{"hidden_size": 384, "batch_tokens": 131072, "train_tokens": 511500000}
Each number is 128 + 32 x the weight over its row's rms, rounded and kept within 0 to 255. Layers, rows and columns count from 0. Numbers have three digits each. The size before them is the row's rms in percent of the matrix's.

# layer 3 MLP down, 384x1536, rms 0.0747, rows 0-72, columns 384-575
100:110146090156082112086115131072158128101120137100091092209108124121110130124097144121149110132176158107119102097122090104185122154144113141133157136168078214127091142126117177142119124129139112124114075139171113089146061077153144069097165127109154121180175141136113141129070143080107164193152049094140112079082071079069126141108175148142173172037123116147137070141110122133096099117109097087111160081145068164110142164105148122121158117125124127093113133152128177151115152158146093122107101144161085138132145069183075126101111159188142174158112114125161083108163103062143132111
099:101118168160151111087108096182104111124131096100107113136122099133095106163137133127121132115209115172126140139150169057107134131180203151115123106128122161101106112138157145140075176154072114192134132137093106151116136107100091154067047117114193103107109136120165192139137186108112116139142149168064148075125126124087134130168152112126144108135161151095144127111131127101187108157142126141122067083145144124110066160091089098098098160128144132162139179179126160106137151059179158096147120142105077106130130132078111116122136170154170158091136166120150105152220142159107113137
103:149131117148140142120112092152202147117101095153176098107147096160141145120100137169178088183192075141145076057146116088063151108104171103148231180159119117159115091078118128133168096064122108155093116098073120165172149113123116150126147176155139146140141172114075141121120164113162122102155113154127115123100096080134142133130108121088109125084140104098140083098133154122109125138123119158132093170148179152137123113151091195083117163218198078148158133114208128141137144137141113072201103125141160125107115136143160162091131212116133100091160175100119172132102175101166165147
100:095121152081139123135112182119146125145091115138102088121177055082165234142130104171126080138165119108138103089093142110125147154168118142113106117124136129120105111172105028134085071073160137143134152158093098124140161159197207127182170139112154139095088188147140117109177171128123137183077147066142120157166102162094123129082106115094111157117078074098148170158080130145137143125103186138114117113146078101118182096137133203187101106135080106107082085150117117162132131121099115118119080097161105115100177141127161135151158135175109146124112154125119108139130116144126175150
100:188099194080196063109166120149149147166134122156111145128122132128118123114092202126121140167167141103106119149163025148171153122113090160061094099133130203132108157151135119150153173133118171106171149134097164165128165129119121194101121124121191166101096057143111131073144137176115120143173156163067133142110143169179109053137132163128124160181111177136122182118156104103187119145158145069128145116117156092180189156158135047113105160127101221170122180142182114154147114139154087110079105133112131143095205070177109093096135138144136114154116134126169140133121090125169137099
098:122154109124100152116103157145135110109135112112129171137074086173109164133099102112162137164085131075206106142113127167087092205164078091153106107074102133134134079075082186121123165107149134126100175116124119138126135129111112154131138206122158092192169171160081155131099116143163157194136194063112126094141172119172142140100142163118094142102090163129137114133125113074194121176106104095087155077149037179151100139136155139147147095134118134047146150086113153070122120144168087138129163143163159172114109105138110092108139165086192160147150145083093105131140112162120155098
099:083168107111100127120134120121174108060129173090086137091171083060154156127146124125115166097104110117091145111166085128102118116150117155194049128129117115157101129112093101087098143149192127137093079119177159072165136156132141127104098121160178125068101120150157091106120135090107095107092171153089186117119144095050148118113095178085136113143092083166152142139130074096168160180176128114156106190157127126072077126134146185142092127038079080158090128135141156126094129179120140113044142106122127125126113130149091179202064087156131099144108123138193108107130107153131159128
102:106169069128107182123113130138119155113092077103129141076111148177118153098152089138170134154114113148117089159213142102103175088102063225114130124139110109138155138156135149152175095098140126113092132082149106116109136047167150188168171131131171146179154120125148088147180081177138107047183116106119165088168122137069074130097094091086111149130142118164142139112150103097153101105174146081125189121125154110129124103179099108142103125158116118096138196093128108138087087140148103110103162149139059100135113136161126124087097144106156154151122171157084125191156121156135135125
099:070182136159131176091125170151159162149128149126105105144137119213158092126171122152129172114116168127177123165107131102126184165137061157110076169105129161123077133140090111055136189131157143124126066174127090090117198160141144118129077172157157134148201129186099150127156154130136169173118141123169106153096194144144124111136149120117142077102117125108118127183127110115131136148164121089148142063139129103112120112128140163152110120160108113124160191052092106125074147147044138133163127141099137091116061083162159132103115115148119150165117147173113146124069173113128154078
099:076112154142112100103149087109130172156127179118144146156127105081140067086094160137150099098165120141119157107102091161160123147154166102145098149115149113050198132130149177217167134175143144125105151122156148150166081057125134124101087153171135165161161152142075118138161155147117158157128139210121136176158179098146121152099127149123161032181085112120108138107081181190121092100114153132153100157110095135114133092132154147086089065141148141081128109111069121139101049129193126112153142100090103079116140151219136128156105182172129117058057104111181187182111156145120117158
101:127111152122117186162085133116190150083117166139125121121124113152134121137123150075074124115145088108147148067104201100099130097105120172135144127123146091205204189070124092132137126134115104174123074134118090167106152126155113170114112084114117127143127120117149162156159166119143148098130063141095080139088146107168091133137150068078138151127091136104098123138126135115144156104144114154131080158177117102117206134164149106119110178234120144159103158140150129148094117178135130129131150111090115155151080141168089117194106175128084116122129190131131130208144103087161139160
101:168122156125164120125128125127099159098088166127142097182159156145136155131072161147062115150139146120111129138123161151094083141076136161133131128152153113092161170131118149103157117113136180161144138140141156011097106106162122078148120129161103204120113109085095141079132106140081077145070128194045124182093126099092131117120124075122068139118139128107117124133074117167113130137116170127111182218112076142107121110134159087140161127131162143071109194131095133147086150140144150132145194119094132121082062158189121080142104125124094138122129133107109118094148139150146144156
106:120144139027128130093133130097103159131117117150085081147150152143065140219164122082103124108060123133112122066086161173134146173161123129142131125096136126096108155102117122106117165136150137073124125126148134161101196162083129166116163109130115143081136140141171064133072128151156104101135090160119091155149138142119114145114166120133121087129119118122116160136115139090162141167105161129143143115125131136083140098128163159130133109125141144149139143109155123142141163099100137164147122088099143123092125060089136080072088109124081141111100175137150079152145135123134203105
104:097150164098136099115114108129154145083145110146119158157077173124096087156130203124142072171134098147126173117140164120123138112185191098137085108149107128116083146104159140163102121100147145117103149170163105084126117150115064183089140155062128185154133103173147152092107192150109125136097148132127107147185172120115161115128169139052125085142081219100183150130108096141113072122158095085135110152146133148128142151183186149090128143118143185116109151129163144085145127136185152111201117108112157107156115114190157166113114204131080058152141133148125143095141143160113114163
100:158130114144126155131054169189200171210016137137105144135120117144131167122184131113128106132116088185102197128122133109115188043135111096095145142124136179160122143104105150159115084099192146118078128132105090210131130085144153120096129090122149165146135095089144152102123134117135117070130144145098170086135142165104086113138134129131077114104179195140094093156101120201133125185160144198095083131146133085149122108132117120130119073160187097157092159194152219136117123173096129103139088133107113169150165125114157091108117133128153140094150111079105139149142163195186182109
098:158145062207177124151086156194123034151107179139127085149167167134141138143073135127142080107158088111136100106159162190093157112139147151154175098067135100072130128115085119093132109096146140123135116209125098126193162074088145075141169168127138100134099118126155093164098174128207171126085079127110156109166162179169173188143154082130137155105136127121057147116142147123139142147086126092120148127126133149148122140136137118156139053168078167174165120166135133135078106087039121127182111117126137215172098173098134116182171173112124162130114127085145167074164163127096091122
102:087156182186189118117172125177105151122132154100133168073117149167135184103125071168153116187129082208133179153167172118089125103188126053103134157149148113131206076131134112080137114118180145127110145142168098156197143161172120090200142136126113143119127173119106117137167131114101172162122131150104061143141099085131089191070087147143121141109135184103117200125134194127106136102098153109117123168204064169151131135121113123131136135128134144117113109136119136085160146100093082109111126146129098118133079120083116064138157148146118087077117132170137127111117172110127155143
100:167151090211147088062091067148096059124034127163108157196108142142119166114134132125122094124119174104152165160165103103104144141136122127124103188160108196155156106169114106130111157096084147140144144156109098139115123140137148125104133086076150157098094092093122137127094166111128080138071098181091164129059130094147094116087134108164066154119182120110154157183142074120159131191092151094126118089086107158090116098093144155091130117120177070139080115038122157117079145150145106179141098157101133174099142136131145159112141131160176108135096150053179149196136121131106115132
096:153127091123153150163086140117127180131138108148167171088140091101150153157129128171143163211135152124084102124153146062108111071138168118107119163091099116172055113126114126138115120145065136120143109152121051119111105135176087054139135113196070129082132123180131163151135125087080163076044113107126100151110100115106115102140087210147123094153136157149081147138184116111144122124112154184159133101152161178122123106155189056099172141198148071166118125175140137140095144150181150118137147111090160133127193150151167134126174138150203138089157170077127053149093143085100164106
102:059168113132174132084096114187152137103135175089170152079138122070219136212129102130183060152106108138095071095085119126106135091148087150148099159175057146142111114179149081123107168138117097167100151174114089060114093127114114141135134139129144155157166129155080085088098126143152132143133191143093108112160157108159117193172103137076044063161136131082121100148078096063179156109115112086092105145095120104115135133154093111128175122146138130128109045178104143121111120128138080142073120113148140121128128125181152140130123116138153126100184132133149143131120125178179105191
101:162146104142124079091090117115111124178112138103127114129128125124158093109125137112107139181111103052116097189110106165138139097154090195123121163172091118114146124098139106175121116101141123151127107137149118136131083159150132170129160114098157144066190189143132078123181116129148160147122127129196115109118128122104137190121139114144100158120095160190130084127145107121137091157166123106116123157116158119220133176084134166176128173128093130157147142142123086189130179133150140182083135116106124154100092092077159116077045178134131084099079141087148120145148098155052070095
097:131148108146124073067090097086066177128084220120174151111108181147121121109010182120129140141110121073118126131105129077123122199151069094213173144173130144185086118105157104123094137103094109162130136093143125123148124157169111169134161115141120175112099101086031137094104158084131140173093144103080147130156149133112174106122124108115111140126150153092056144060063161152099123101217081157107122163139093074113099107060080154111147128136151123113147109148125106064042133151122119160190103141188157093084143146162080195109176136139135211152156140128137111132126070113060158117
108:144118128139088095131077138138108155185103148094151182144149137133108113133147104080170135149148120139148161120140093131139136150157138135148126186148120113073138188144089176146153148114127133095158089152115149097159102150110137143130183100044097096131145102072137125113146179127128094133092148122115171110156104149114122134118116138107051123140087097104135151147095107175083115125159131101155140115135134166152105129141189171152125213153137145126138142120137121110120132111146172182091105122150078108119133101144134121116115134185151112124127170105138074189132157140174139087
101:097152121077157099109114122089103166201085123101132186112126195135178139135154217166099081124108131081117192079129089157130079089114177124147153156117137161100159123107120154114139177079121124166146182140052101084109134123086099129071115078095172114206058155121119109127116128169108108061133186103098182106201142102202115114128135129103125110118119104100147124102077120129133150077102157149141120081122133125128104122138179118166122153100143154140144140080169123168169158155162146109189083165142121124164111090138174128125135112121098153139084152085083125121129156106134142144
100:144114131143149157132112115172118099127123178116126106151100124135164097116057083172117131099180134151065136139118134123074107100188168141093116085171102131164125097140183177094089153068112110193137108191121130088134121136116151121101150133160058083110137211136129181127130124119123155180127124131126159171151106124093106116078138143100121120125099120070104055118164148134124121177117150180062100120096197092108133131151140096147121090115106139065101085187087095124100091131102134116172112122145095131129141157145158114094111116138144113127180130126101090155138084122100074113
098:124099165191134160144137129082121141131127139156164206158105071057133108108101104144160105107103119156108116160147040140167094147104125153112120149125067153089142117105128142102130170140183083143134116096093186128039136096114141083159107147162158145164182174112128118137166130153148175096096093156083141104168138130151145147115131181098094086102140105152148139087161165108162119110144083167093090162127080136114063139077115104168140143102100113139102121127110145156104110069056149144125129127097114164128074121147194145174140144168134103119135164097083151092106111139112121138
097:162138061116125178074122125054091108156080166122125155135126148113126138124116178175150163124169091149180103166216141117071144203129119112125106131134164092176124164078183089106134182137166160123090123133080127148143157136163167100108120133145133166108150109140177146104138147169161087117172110113148151122094106091178164104131108170153123101119111101127113088140118140102125173198115130107185106140118145148098125146126101101156141110141129116178143105126149132131093084111133091121082168117121148108124132125094153111124130116120105057091221076084110141092135156150178103160
096:159136164129172116118208168156121168067141118169120097112143107108121186124096110095103134108154186119116079170190086096085106140123124118116138099134148144128137075152149066170152114122125119184153140121099165180104113056153173129093116212161162122144090094078153173136131194175146114153142146180125120136137105122139131194137062166133112155137164157128086098131109156118125074062155131120095184134096052109101182095159110164152113111175153157095208150081143168212124176124158141145140121151101105179133135167070178125108184141166112092178034143111136138098135108133091171144
100:155089155091105117158113166130097105112102163116131163070067092134108111121124114093042138127094095184122114159078092095204157134101130117150165118111131175087087165135115150101114108169067123165112070170154132043131101082087122129164111117155160105099099113209148110121204148124135069152129108198138038130131105126165121177087092104092068116162150121186126123194075134118133187124111108136117137112094169195101115102124140116149127109135171112124085154127107114124098130131158186158134171134122096078131127124135115142105187156237152054135099092120113139167191145097099129124
103:155212088167114139136092094102121074166138093098094155117183193155159122108209131158124105100091124132155135089184089156090127167139090137087145133166090116090165148154160188154181148129166112093156112118088176091171169149111184076149151121129108165138103121110168196130092128118135113148118136079100158143113090142130118098082142117072173141126160162104141076123137159122132129122065142130129096115149183178133163136107132132195046110145111185083120153186178109144116076104090134147140093198166125154136129114054141095130115125158182115158114152086091104082165108125153149084
105:157158121140185135117096097096069143133123131075204153149136098093151089076150130153150206121121140189070160177112119126130094127090133134095132141115175134143150114084161112153164138149108103121082155081081111131144179088120107046184120129152120154156131117158080190120162091133077178056113158133133109080103156158134176173183171103125160146081126157165064131105123119111083144102113147159127127102095120109183127115098079122171091103108163127130049124115161142179099135094158171139130170190114058176144124128101157098137119082095140184147150057106090209123113125109128115140
095:155046124098109186114156141102147144140152148089084109096144097087157177090121105139109127140100148116114121165161078101165088176119090127116113100110127148113142192157114119109110173103180138140159073130122154125135137104103150116091124250144152107106130188098169149085145109133170103107179146162179182083123145177101146199166134089124180142173122128169147094163108119108153096150111139107161116137154204083063066145076154138154151140125148118138061075117129126130142108161129111170176074090073100176138140096158167118127131143094055130138124090211131110126083130154064160166
102:130173061091145083135113142147117154135081110147157150142137093054069119162160133129105145155161157088100149155131111086135135143095120108125168105152122133103151137168106089114140185128167169096078118114230076127136121088140162096173147142134093130109120171224144160141099079131114142139188150097148131143136116092155135115133117119113161144139121127069129065171144172134151134163091129144070142110148073192208094180128105057123150151167140089142124100156088100106090146175146140136167176122098025187147131147153130095111139156141103151134144114109124152145099143153145156098
098:117155163123170088147123153121109109145147122171123108171089099202118069125152116091130105117059159190144146184104096135131114143086175159121084068079164108140134106127111087111074133142142153104158152158106145070063135116132120158133143064128174142138099139099148067098128137161101107124144106141146120134126136109088075074201159105128097078112144116131163190199072134183097116115133166097174165112125102083136107105076163116188188143149131123094128157100136180131079132092142116139120096081152199156127150137173165132094141099150080145125192019166152085138080127122119161106
102:112124098103121103161188171127148154138150148134128120112161178113164127084141128190138164121131126088170168187095155138116185042136138154149131148170139154091118066099129166068081174053106128153134074142133138189174135124105128173114102128173097179111092104072098104116152131195116115200135140156146103186139171149090137175089129126101110103163161183155133125247137106148133133132122130101148099128111192143167090137083165111106119135116102066071134109140165144131140120114113138149190114142129161115126113138119146110132089126120099137153121141121211133110126135165172136137
099:149154105123115107178096079115163090110101142184056144143199119197119120123133157143140102156146061109152169083121125130100082111112102128116147147120089117089167147139140097120124154100148130164102153190116137113158142143146136124105102120169170130118136079172143116200078161130173115088101143139067110134117134164106116144117147077127090159147132118116149030093131083162108161129143135127187178176129154124162139095065097159175105099121118100095091149183195174133113181153068146116158109189120138115099169109142134197104177132097133122081103174124187081135119106101177148155
098:132107125105121145167108102142148086138153151104158153187149146141148124106095141140156176107141108146153199078127138116174141172138152106149148077133155150045102174074104136186085067136070139135127137142164122120158159135178125162088138090135168100168124132159103159110160146200150132158111114140063088133114076149119136099100085135157140163172162173101167114155119097113171147101151108122164162156149154103156125117135089155086115106115112084110141167164143072098131132157132111106161147171147182153204092152197139079157141146126120099126171150148071196189153129166119136105
106:141148147118170146111100150130150117132155123104099198172124141120139144088131165130071157096107131134130075178141137175148128106120101112169145106122130138140137144125157089099122124083118082083074124149137153168144105112074164181133100113080087128093107132144189090084091146096097178159121129107130133111100099134128066120133134151119123136166096139168159135156124157123092068136153118102121094162149145178093153093137174144096190125129123134184112100174179124120120138111096125124148117104119171152138099084121104125085149119112075117084166142106141135090181079151081176137
100:079166113148188103130111084077107184155127133130132148094097082133107114137135059161133159187107058125104031119123205135142126112148125087167163157110088134127178098085110129149127119151091137167087118149154150136114124107180147113108088147088140125109135152078078061133050119128176137095110178097122164088085122111106093138095088179155162196131108095157106123126168163164181157085149147122128119097162130085126156139138165175118134102114115140031116117144091109167175120147165167098084152082126122134147102130137121127133083149085165061094174143104169076123125161128081070145
095:110137164122133148090174147155126138063159111078092179134105117059139099171106133193099113111141127102070087127134140149145106068121095163163167115125088134068058083078110132133123116120073072122162132084152146130125146094146115145168161098153116109066137132135123164164060137095151111167111197099082136150125201127201119097165070157172136125124109109083135119124106096128115104107065158124093093176096135117104147150084135114146120142201105078104112144149069191116100180112081166117182130160132101121182110145144061170119111162102109109144091117129095166135073160111138144112
104:123143117069100138074097106135053149153139104097110095097134148135152107167133144192091096085178122209080117174114189108144092148108152146177158076139167129148142156138191150099131155142172118147147108146166109133119083176042119133182169145171150151067122157116104096177113121068098182059080115132115067136128162176132116090114090055155167051103113117095093238103142120133109162096109142140114151154100146130178151119132151161137119140200142165057110095185103098145165167109124139120136099127087176177155170127130126150147122102147170085197122178158124080057182060144181134145
099:208116120131145104097102110120145088136110073127146120185131103058167054096144191151098090161123112122134121162199088095135134144085072147170116193189127167167132120141112115099138175086114121162133166166102105126146120141110160125142123126117102154112158044127084135122120127092131141210125113121160078095055106076147112158168154142079117068084107106124116136152122103104160139115131145081111053132097100127166185144158079115067125154168104169112133192113175180121101100145133119067085165178162166137161105105026171140157161030161156086103108190085107122109142141110116101124
098:100123191182178090116156141141081134121152108149140116106169107099134121121123113126193162104164158160090123118116122161130121112129155110096135128119084145152114126074139133078091064160128131145211161078128143176150117122174127149092108134125094074155154167108107115184138151172135086100128158140140105185169141157133127110098098126128112078141118159147095109124164168142184140064105118130138142133114102150127113099136111152103139090122153175128135105124117146097148152134086123108116148148152114132116113213160148080166156186152077129147154131125086129134095161142114065111
097:177122131094113129187118097168144178104085156148215140068115135158145180156151106058122120128164109188161145147088117200126143133120145093125090129174104086073157106098129161121177085102107086113145094197148129090116144138124129155095116184111131118171076131117134123123148124122068108139115114092112096152117082094084159173145131167171132103190152092119141092165132130159195135047132139108125143119113139147103143181089145192144063091147120126155106113154126107105112158170110146145155129143102149099144168144169169132104141122195163168162139137112170120126133143183124136191
097:124182139097104151150116131141117109124116131117112151093118146233129162224100186131094131124132101120133122182143111116123171153190118121151132106079093078137056101139110128146101163109140144130095151107131137114079144064128102185041118123143144147106151145126101128143114149034083149155112108116142091202158084127108126098131115088131144200146095142139152153143130151121198153090139115169109074133118164119119167166114132148135145127195152107193160174124085123119127187060130147176122088151093138133073143129179155093104119099128146162088152134152161104137111092142128129119
099:116141162198184147138135079106134120121125161093125087133132091118122092133143120160155161110086137096138150150159131190117076173108083127037083080136152148156114139111135130145166083143180144192142112154075165204160105130164091148195104121148188147140145101161102166095117184145099158070100159148123164063125124147146147155107116134144127078094151195087142113185148168080080123114094163147141102176175169134148089142117149175207148138115118139151130112157127090147131111121116116172122176149102148166096129157114147098114161066141166090114090139123070133094149148162140075098
097:153115144091128125176148202136129128174150094124065127113086128126125109119153158164142157142136106103169160151106138195168160049146097170128148106179082145155126139096146071119123182152152155142156149134121080165183111067101099153166163101096124146148118058083187146133106143158113113116061065152094146141112176123129102102227107089145162127176143139083188141166156144150130087083098193185130136103130149165145085180155164075151123097090152183124094101148173160153162142115078152102133118123137140135143115151123188149137154164174117130158097101131151093198124116108189142163
098:131112108183134113099151145134141089117135136107106145183076141118117127103116093156135157153092133106172176089143118183150136115125168143133085089133184158183118092183166141106102168112135110129096191127155149170141116145086082099172147130127113115089160127191115151153122132192103063150126166089114123150150164119108118109103074127092149166097078144151077106105136113128111124096161173165107129120133123051088198106115109162113147158048135121127132056114147155137149165111121078147125120115139087123090152136167122124155120138177057091124073066093114161137123163124157149178
095:160097082147122124190112117136140121190146145078125076132220145120037079110108104102107149118144107216097140102119059161102107105132172166135114123103175125155158122142167116135135128102138131171098150122117133115142092112134167037103144124173153104071121064146117112121102153074095087131132146137092162131089088121081160117084098104149141135112073124145103130122118132156134145076110113148113190132098124173124110118113153208124111177114163026106134092152137205162120103121129112136142114121082094148131109178130103146136125126132138107100095071126176133169131206158104127148
102:152157157120116095069152143110114170127135129168137176121115142128068057106080139192110143111199176139126083123166129034154128101155086079148150187173145186145095136092154133162110124140108163130114147117166164137123142097104145135079099157110083143118103142133125174171108145142120148134096112133128161157086161147106109098163106118125071132140133144075045118099054135022044165122132176082085180074124119086165128115139137099109151114175176157113176076108156160093133086118200115100169154133092147106109174161167150122196113166100091112149152139172058140181136154096093078163
101:141132096109079161234116110159164136134125140105123075115148134036082127101089103128157163145131135111128123214080164189135121156082149147163153121115125193119118158148115140088145099149106127110131139172098098211138179101156153115172104162164189145131115127113146091130134094159160106116176113121116148162102111160131109136144087155130151111157146128192109172127166129073117082163174116127106139102140101084120043071069135132096111124132162113152116180152148149095168091110107081086152081133121127157119136106137129097104164082162126140134115097100145150146115185143145155150
099:135172186129160058149123092129120149166178119119184137118149169169100123146115114085152091119151107135153082158078102126114105170148134090122188134099119179126180110150064137117145140162147096084130143108137135140087208088161132145116103129106144175152153088154070163137158140123134154124178114085107065158133123146139148154126163173122167072124139111179130130124064119137146181167171131151154161132157068112148116155106045113143105137059132185124191160147063110131157134169118055140155114124171178126108106112155088153127184119094143152125099171131123139128122075108111121127
101:156139131146113095190100152090156140131145130114127137178143114099139115160106154077089138137064166100113117119100129108166165142170090161117174109145130128089114117130136176172123043183154088144139158139159111096128135115058174166098138184165144127150148124111120136136063082085084175138125070086114108102109135112101155134126080124162113152187108067097112157074161092077154128112111070165119142112140098106182119138092136115114154057130090085148154085143041133141139114088089119158154160123091156155131092139121141111149111126116127089173116107154075104138132134184186128148
101:162154096102127150145100088133145114132142109141136140149143122045106145119120154157140151100134150080181099143092135172108095136129103148131143048132091122122092072086140136153082110107111136085134138123114111160168091161130139127104107148135112090157112168110179096126100103089143161113119122094073149121067113178143130147130081136117144131143118119130140169130159138147163106113117109173151103192133170106180101114176082151135096151091106174152069110204183165145167130072094117133108145104134022097144176118084151155065077140137164100119080113112136124155150121154147118142
103:141158111123145184128142060127179046084130144125131186120092160142142200090246142140112111151163102151146156163205121117105108100088152139098146104184136097072133128072143112110065193125154119136111123138123118155106052171139146151069189080113068135121236090110070111152069123088132162115148156034219151134129141141138132132090139106148125150130124063074142115162093117174135101080078062158106131116115156100162137118101172130132126172133126122095099101191133114117154074162145195169161141152082114115078101159150088122156122157145110122104106135142126177086156103121108107165
099:120133129054139154115160118113212149145158150086133152134166115128143148109143100190131181176130135140159157149155118112125104103107073078113137188132101153107106116056197107094157109133156102142140134070178092130069155141122177058143122099161163090135126159128106158059101136161139119060104098102130198104112129178123165140156143122148116123090116151177128149146067163179123119124095095143108127052096140168121173171130101094114122070114120124083066080198149168145164111147093057099150068127153103172121127169095176088077073129106164147141107047124173153157188138104108138141
104:131070120176138113166159107134115172114099160165096153131080118077141173139097140155120132101109130103113095121162159144172133127121108113150144164079108072088091118188166084165168125118057058126095085219144099116112151156117123129078072140122128066154098083102174094084165176142173166093152170092155149157161126077130194108100082096135055141147144118052128146103153163166127115112164099188156162066127131093106140160145105133077130131130098160100081139145168156130089102106194151123094182097162117097130090159108161118143118105103141152146171126103147101198141145097138169102
099:115116126079139140084143161109065145163134100146132144164130123109116073189058125166128136128095122078107093106182097091086094202149086101086127142126077121173097151208093146123143133142142161137118131182081161169137179099164050116120075144133144137212132171161113159131171098122143158174167079099185158137148137145080083048164101132166085194119111173160078142095083102095194110097124096111120106113090091127139050135117136108080122159207127150166160133106126155107146123119115079097112109128148165174178114099155116104122137120115098127102139164181104104094130128100140127102
095:060110119128155082158129115110091191127142144149153137110154189172117114109079114122090111156156161147182180084156042174110102130157148165129160135116147148117136157113124120159063129130137168129131123079115151124109146124087089170108112130127173132098168174211129202081105096104110141135151132159107051179161171115153076156109143090147116134104089174155143078137090148133103073126154146126064135133124141101123133101138134140116154087069108061088131174166127132182158068153127156105097144130110128114102142136115099129127143139129119115150117106149129121054109093163027202135
102:095092211149081163137173095074108153096139134102115093148064083092109086169178140144117151071165126146138132096109092072118025125155149165064103137148152168140084121093119160148061145118150090156084118124137147130159131181139131148102126106120144131117141141145114138161140108115116153087126115127149154080121083136133135113062117076078193131095126158110111115048135121046142125101162058127169175081111148122126124161075138061161106121110130151154125175119172091090103121160125143056130129125171138175156125119106105134132130110111094130124148146115180100113147161134128135122
097:127156064148085144149134114104084125125125116110127087123054128102147093127181152144141138201157107131153135175110131152156110122176130165133161132159144097159148129096138102136149107098165161106169175106141128085160086124178146096158213117120056060119164168146143145086084110120099127143098079079176167127154166161128116170101184153134108088135145132129122128125113091147124165206135107126073162103151065141155119115116092200191164076127131165182176088153081138174109136138162095147175131064095120118204095128102134051105090093107134130143127110098120126147141107165121062108
103:116155068145146119141134185059181162185114160094135154105113178116074116105082172141120098062157095167201099093148131174116136185128131089128111125216115092110084129120093154114088153139162167138160143153130134150167150139141150154120117082143130102123093093106146159092112134186100077076110050098171152158124140066156123098186089176114141170103163118133084123133133127128093069134094153112197154122144138143171145136165072159108113095116162191090129118128113138149145110112169115114125119140126134109149131195147149182159145127094124214136078124107111123177123104100083124103
099:128124096108116139159108076147185125101133124110113121165100110105120180123125139140129117088143137081069114132089156146138058047141171142164177147171112164044135150167132113125121106077168187128117153140036127192113141143127122153081128090141107141169194099074116159160112172188172145112088070119182138159108092077128115174131183135146165157164151128070121103195094106134115106106106100166124083127131120116177109118120109113130116123129115143091157181134159139178126071169194166181125145115132093135116161156069124150121105120169161133139173195067153140183173177128126134156
098:128078074085151163118145119135107151115141079082093142124162132118088095102149191176177182106164126151141127096123085153141097173090130114121098181073049118128112119092089140123139136159152146157111067108138076146130144132160182152056151147122096150144137139229096176169144104067113134178116155151089058120104055104125107075170109105106118133111114132173099104165095069129084143175046131154105176133065096173153165116160110143151168107131144121060141123133167143119101156118113071144136160172150117100130123167142128107146115157142137104110145152203132154153145136089166116124
100:198093159112099145156149100100109139196100131117166184127132122104154182100131208144138140123145138153121140162135120116127078136175133095155095176095161129075113178166129147166105099153124104141212158103174103072130100145162115141095112149199150169154133099142119165150136112151152147072104120098104191146157166111139150152101142101142012109107123165124135135127115131105103160102128155148140123145104095153183136137158148113080150172122115122158130070111122147162100097102061170174172153099142143107110072163138128166146074134091159136129079104202116149116097054123155157143
100:149136101146104100092109100142087113154187113137143185125147101086061137215102149153088095141064098111130140122234187063160120129133091112092035130104170098080138148134165095112169148168136101109146148128117064133154118063130149141115069089108124132165071087150118129087117100092071104068116043191096157142109096155160159125174101096112080095149121130108175140190143110170131155074094158086152155129149154170112142152125122111170116137154161146164142204044153143176103076110117130154116158152128119144164101126146168166101169116089135159115128132150069144160141142103089110191
103:143105160213129106085094072129064130154100134181106100170150196133114165098134119102135122128191077162101139130148089143139154151121184086095183147109104081154077150173115133109167092137100156112191143168204151131118102165162142084136086145128163083116148127174098098082104143096141149164231118187198142122139059126129103142129127127156125062132110155160109090142140143150073124120138111129090114158130159140159130101081163134118166146097122120108184122084101124169109210124106150178097122095173158128124062104140109130086139094101064119129155158128185151140062094121128083201
098:090104122115099157130185091119144123126100127164021194142125122131130098131146080144062139077165147073142134065096126092143138158093088086147128132110124141118161167168082187103119151104175114160111096135118098107138128212081134108129116186083154127114102092119123103188119110126122091140064094079125166170100154108125181160167132146166197168090150086070058119140142088058158179087108138097092183174113137167136156097167124161081108115130103118100087140173104172172111066166117104096217091124111093095158201090153212138118112119097114132127130130147087123110157121103172121102
105:184096147141110121110096167150088070097112119154093095192142152179132074151131170146143119081157111079118149139118202113149190153117168149104060061094145129117124118155152139159096047133065141123145112180122157150155124150157135109092070070097203090128183121124137128085132111118196105196098136157099105120103162164113167137122073119116114116132107127119155115197170077100123156143135090126135096104175144100111065140142126065112109161131152143088151061162144107114099139071138137077117131130151130048171150138146096121145140111144102100105110134096167148152118118130155125110
098:174141128142155166157099171109087088155138117131098130102144140117209232166132126110139070070094052168139118127157067150103081159091128154098153194127097060130194112178121157206128159186116142136133143150108111110104089148157135117157116148164154172096100156158132172096168090129119122098123081107118132120136091193146120129214109082127139159124132146085148133120084105133126156120121137132105127154048124202112153063157133161123096123112140192147128139155187159126099131093174129153107085181175148148133116068150137150172124087168130105099172197174132122072108109089183128149
099:133176145086133158109141130067115108093149123212194120166155110140161159123151084100095138078177133123174094132175126145064112105140114130156112077192139090202165145114155129120152178113166078112199149114084104114173154094065133132164063177154149069098167191135223058104145106127172146147130109125121105158140136105134137139131091160118161097090143106115104087126138129159077188157115134099119141111180094156071097161088127144167142151069117098037070097113111121109159122146060120165176066127204117115137116123056178118161136080131166113129095116136129131156099102157109133156
099:089082055141132107096133107133156095074162175143127160143129107156123126141159137162121161108147171084169149117061122171145150126177148150144101069136127171152120140106161122129137171130088103088145122152129106146093135153128167122167150139078131110080167151151089154146096139088139099127142131112127127062061111124139137166131115149136167090169188115168127139181083092103109138165149139143095108160131202142122085165112117139170108064178162098096066181113091102144147065097117129099182108104089122144099104139202159141114162149086172141196192154192138119151113136175099149092
096:151150136097174160090180161122150100167105153154126110106188091117117061112126126140114140119111139125101101125151150125156103141107122035161114164091130103130126142028132145055160101119125110107121090171131140159154098130143123147078135151096127130111144125096192149088139083144115121152122162068070119160133157175137139140160127142086140189130153121132074154120093134181095139121137139156131127127132083127106171141098157088101071083103150174143077106111162123220091108176114115176133168117146099151116129150131120138179166099135088171167128134090148145160142172141133132127